Part of a small language model's weights: 5 heads of 32, 7300 steps.
Each number is 50 + 15 x the weight over the matrix's rms, rounded and kept within 0 to 99. Layers, rows and columns count from 0.

# layer 4 MLP up, 640x160, rms 0.125, rows 578-639, columns 80-119
56 47 18 53 40 33 53 56 45 56 49 63 15 61 45 70 69 30 50 69 58 22 74 14 59 89 23 62 81 31 51 37 59 82 63 61 53 41 50 36
53 39 39 13 57 33 48 47 53 32 58 22 71 37 58 44 43 55 52 41 38 77 54 61 57 48 31 51 57 70 42 40 46 53 48 59 65 30 55 16
47 63 52 37 81 39 67 31 32 66 47 57 42 41 34 51 44 69 50 50 37 38 74 70 13 58 46 46 62 81 20 69 54 48 41 33 70 56 28 55
50 29 52 54 40 42 56 46 27 39 53 07 37 56 53 47 63 49 47 42 59 26 53 61 57 34 68 30 57 31 41 53 70 46 53 65 62 54 44 34
49 44 52 53 31 27 62 56 49 45 64 36 68 41 58 33 44 25 39 73 48 51 58 63 69 27 69 75 63 80 33 41 51 50 80 60 51 47 55 54
50 06 45 56 86 20 70 48 85 82 44 53 42 66 35 33 28 32 52 30 68 49 38 59 45 36 69 78 42 49 63 60 51 38 66 37 83 64 59 24
52 85 43 82 61 64 67 49 31 48 25 71 71 57 16 48 72 48 45 84 38 36 47 50 54 36 45 42 57 63 50 71 31 30 44 60 49 42 65 12
28 66 44 62 76 14 37 92 54 62 76 25 41 58 46 46 62 44 59 54 63 47 41 70 42 67 43 48 21 59 43 41 37 53 44 46 53 34 26 43
61 48 22 38 86 51 40 73 69 59 49 64 40 75 36 71 23 59 40 55 53 37 92 70 77 99 48 50 43 63 49 54 47 29 63 51 31 52 60 54
62 65 57 48 49 53 48 46 60 52 52 72 51 37 70 55 59 72 65 62 30 57 50 61 68 58 59 58 52 57 54 34 50 68 52 45 60 24 33 65
40 11 73 52 70 47 32 64 58 35 41 48 18 38 48 52 68 45 52 71 56 72 34 47 81 44 53 34 46 16 47 63 44 61 73 38 63 20 70 46
60 34 30 44 68 44 30 57 75 47 36 47 42 39 42 36 35 50 54 50 59 17 35 00 61 30 51 47 57 55 41 34 45 59 40 31 31 34 52 32
07 54 38 63 50 33 45 72 59 24 56 47 43 70 52 34 62 45 38 37 51 57 29 64 39 43 46 61 48 66 57 94 24 77 68 61 31 15 72 37
62 49 52 59 41 43 55 29 87 33 73 38 26 58 35 74 11 58 63 45 38 86 59 72 38 56 56 55 77 44 52 31 48 45 41 63 49 57 73 87
83 75 54 30 48 70 42 36 21 44 40 53 45 67 66 31 73 37 57 46 25 47 39 55 38 52 66 50 66 45 33 55 08 41 32 39 48 32 25 68
59 44 25 76 54 64 75 25 70 59 63 51 40 62 66 54 46 37 31 56 46 40 35 42 70 44 45 60 43 67 70 64 81 70 51 32 58 80 41 57
67 57 33 61 40 38 43 55 42 50 53 45 30 74 52 59 62 62 45 39 57 38 67 48 64 60 31 64 55 38 57 42 42 52 64 41 22 46 43 56
40 42 34 41 42 37 49 41 50 60 40 49 37 46 37 43 31 77 54 50 87 79 61 43 45 53 34 67 18 75 55 43 77 41 55 65 44 52 85 24
43 57 31 34 62 56 46 45 64 77 51 38 55 55 50 44 39 33 28 51 47 56 41 61 57 61 61 56 52 43 48 46 38 43 63 63 26 48 66 25
41 49 39 26 46 32 69 55 64 37 42 35 38 61 78 28 61 50 61 69 36 49 67 49 41 42 56 21 88 77 36 41 69 63 29 59 49 66 62 37
71 42 51 48 32 47 57 62 51 70 62 35 52 35 55 53 61 45 54 60 45 71 84 32 62 61 37 52 72 48 45 33 33 49 58 46 35 52 64 58
14 38 52 24 31 23 41 41 70 55 50 47 50 64 36 49 48 64 36 77 49 55 68 81 51 57 46 64 53 28 48 43 41 59 77 54 43 23 53 20
51 79 02 44 55 62 44 11 47 69 78 42 29 39 39 49 34 47 32 45 80 64 34 42 55 28 36 17 39 44 14 57 57 40 58 37 33 61 53 63
54 67 36 64 42 66 63 26 72 37 45 42 72 33 23 59 51 60 44 42 76 49 97 48 16 53 07 22 51 55 33 52 28 57 17 83 64 64 37 49
47 53 53 43 63 57 23 41 43 51 46 45 49 25 55 79 57 41 52 49 35 57 49 45 57 88 39 73 60 64 45 57 32 29 45 46 49 53 50 38
66 41 37 71 54 38 59 53 61 58 54 53 60 69 39 59 37 45 41 59 35 50 51 31 43 46 34 33 56 40 55 33 40 54 37 68 80 75 43 27
64 67 44 68 40 55 32 59 39 60 51 38 40 32 52 68 07 50 75 37 30 61 41 52 39 39 50 65 38 62 51 61 58 48 36 69 42 34 50 27
45 01 47 61 22 41 59 41 45 72 55 46 29 59 56 80 77 25 49 51 27 55 55 60 61 25 57 44 83 41 49 49 63 27 41 25 59 48 61 30
35 57 12 49 64 67 38 29 55 33 47 52 99 57 33 67 40 71 65 56 45 66 53 54 58 33 38 36 40 69 88 63 61 63 67 31 41 38 76 35
49 53 55 56 71 43 63 43 55 76 42 56 43 59 60 51 24 53 62 51 58 47 40 46 57 49 61 63 51 64 38 31 49 60 58 47 28 47 65 67
89 74 65 70 58 26 46 42 45 35 34 34 48 44 46 68 39 42 39 73 86 15 51 40 39 46 37 45 67 54 51 48 64 33 17 50 76 54 66 40
43 70 42 42 75 50 50 68 29 00 35 42 46 23 57 46 29 44 46 47 51 64 38 78 37 53 61 65 42 37 50 73 50 49 61 52 60 43 57 37
71 28 52 38 42 80 71 52 37 53 60 44 63 46 65 61 54 26 65 56 64 74 51 58 59 33 77 45 51 72 44 23 18 40 62 58 30 53 76 47
90 40 54 35 68 65 46 46 60 67 31 44 73 65 58 42 64 43 57 16 46 71 33 44 36 12 43 79 38 38 60 43 53 35 74 67 54 82 48 49
56 44 63 52 49 69 60 69 48 66 20 05 39 62 80 70 46 80 57 71 39 30 68 75 40 73 35 66 71 51 48 51 87 43 30 69 36 44 43 32
44 63 42 72 45 47 65 56 56 19 41 63 49 54 71 33 22 61 63 42 53 31 43 49 44 75 33 48 65 72 56 53 67 71 60 32 46 29 53 41
55 40 54 48 56 58 46 76 48 61 37 73 67 70 75 57 32 36 51 62 73 40 50 26 50 75 52 40 41 54 71 43 27 43 64 44 49 89 39 38
64 38 39 56 62 57 45 43 28 39 14 43 59 56 49 53 50 45 38 43 49 78 69 30 43 55 48 53 37 58 47 50 62 48 54 41 50 62 43 64
66 48 64 53 56 41 53 24 58 32 60 47 56 41 33 37 35 51 56 38 56 56 42 62 64 29 61 36 51 54 61 61 35 43 71 72 57 60 77 20
41 38 63 47 74 23 42 54 53 29 54 47 32 33 34 66 38 36 63 31 22 78 28 61 59 63 40 58 54 69 68 63 36 77 43 78 26 54 58 60
46 81 58 45 31 30 53 36 51 28 50 37 49 43 57 38 42 42 74 54 69 18 30 50 43 42 54 39 51 67 50 48 22 60 59 60 68 51 61 36
77 42 44 54 43 60 46 56 45 60 64 47 55 61 45 67 57 28 45 47 56 52 49 41 51 68 50 51 62 52 67 33 46 15 83 46 43 38 55 55
31 62 36 29 49 61 48 33 61 56 48 68 68 34 20 65 35 56 35 50 64 31 81 55 38 71 56 68 48 39 42 30 40 32 57 17 39 59 66 10
35 52 38 46 58 69 72 39 91 53 58 33 55 56 55 51 24 36 52 24 54 35 86 35 43 63 60 21 67 23 55 22 55 46 57 38 34 68 21 69
36 46 54 56 61 41 78 65 68 89 65 54 35 32 47 57 49 34 61 31 48 59 65 38 40 40 46 30 43 34 67 39 51 51 36 66 50 55 41 46
54 61 48 36 46 62 97 74 72 60 39 58 51 31 46 66 91 36 50 56 38 31 43 75 35 35 51 55 26 48 68 70 69 38 56 21 46 41 45 46
47 61 35 35 52 65 34 40 14 15 78 24 47 48 47 29 54 58 63 75 48 40 42 49 49 44 59 41 33 58 51 49 37 40 46 74 70 75 39 18
86 84 44 67 66 57 45 68 57 46 68 64 60 49 53 48 40 11 65 77 32 35 50 46 33 56 19 29 59 58 29 53 47 15 66 34 42 36 50 48
58 47 61 63 67 70 70 51 95 71 54 59 30 63 52 46 72 50 58 77 66 31 77 59 50 50 58 37 54 53 47 60 69 68 55 51 61 51 36 55
44 27 67 52 71 49 48 60 59 62 63 86 74 50 60 68 67 70 57 77 68 55 20 31 32 74 53 68 66 58 79 61 49 41 24 39 53 16 27 43
39 16 48 72 33 57 43 33 72 46 63 61 48 41 74 74 55 40 35 39 70 56 59 72 68 58 66 36 60 26 48 32 37 69 80 49 46 55 72 25
60 59 37 44 47 39 47 47 32 64 53 23 51 48 46 28 60 37 71 62 32 60 62 41 39 60 30 53 31 39 57 25 61 71 63 57 48 52 45 46
84 38 36 56 47 32 44 72 52 53 40 45 52 39 40 65 40 57 77 34 53 65 35 53 48 48 48 38 55 60 87 37 35 70 73 71 33 58 51 24
26 40 31 37 34 36 63 67 56 56 58 36 48 33 69 36 61 53 56 57 49 49 65 52 55 49 43 54 35 31 45 21 42 23 70 59 39 57 45 34
29 50 48 24 55 71 89 60 57 26 46 29 33 57 55 62 69 39 63 58 58 59 20 56 77 49 16 51 41 31 46 59 51 46 43 45 43 17 62 70
41 65 15 53 58 60 59 18 56 42 54 24 41 38 16 61 29 50 62 60 48 65 56 35 44 56 43 27 56 34 51 40 34 60 58 42 43 66 51 38
64 68 32 74 44 40 61 48 49 52 52 53 63 53 28 29 38 30 44 77 64 30 38 54 40 45 61 68 59 63 50 48 27 42 41 53 51 62 56 55
77 58 27 19 51 46 51 23 55 50 40 48 75 30 61 42 59 30 58 40 53 58 40 33 51 47 33 53 27 72 78 49 53 52 49 34 52 42 69 50
48 66 32 29 72 45 68 36 44 55 59 52 54 32 48 60 58 65 60 39 33 56 49 51 60 37 59 53 59 66 44 56 41 64 43 39 43 79 34 50
56 47 24 68 67 47 12 35 58 53 22 36 37 43 44 25 18 77 74 60 52 61 43 42 51 41 67 47 12 72 59 56 46 61 78 50 65 46 51 50
55 81 63 72 25 66 63 54 63 33 66 44 70 13 55 36 44 39 63 15 69 40 78 80 70 38 27 39 46 73 94 49 85 51 88 28 50 60 53 61
33 64 51 34 21 62 37 65 38 75 60 38 56 80 46 67 33 57 66 42 48 54 77 76 51 72 60 72 54 58 65 43 32 32 59 36 53 43 41 44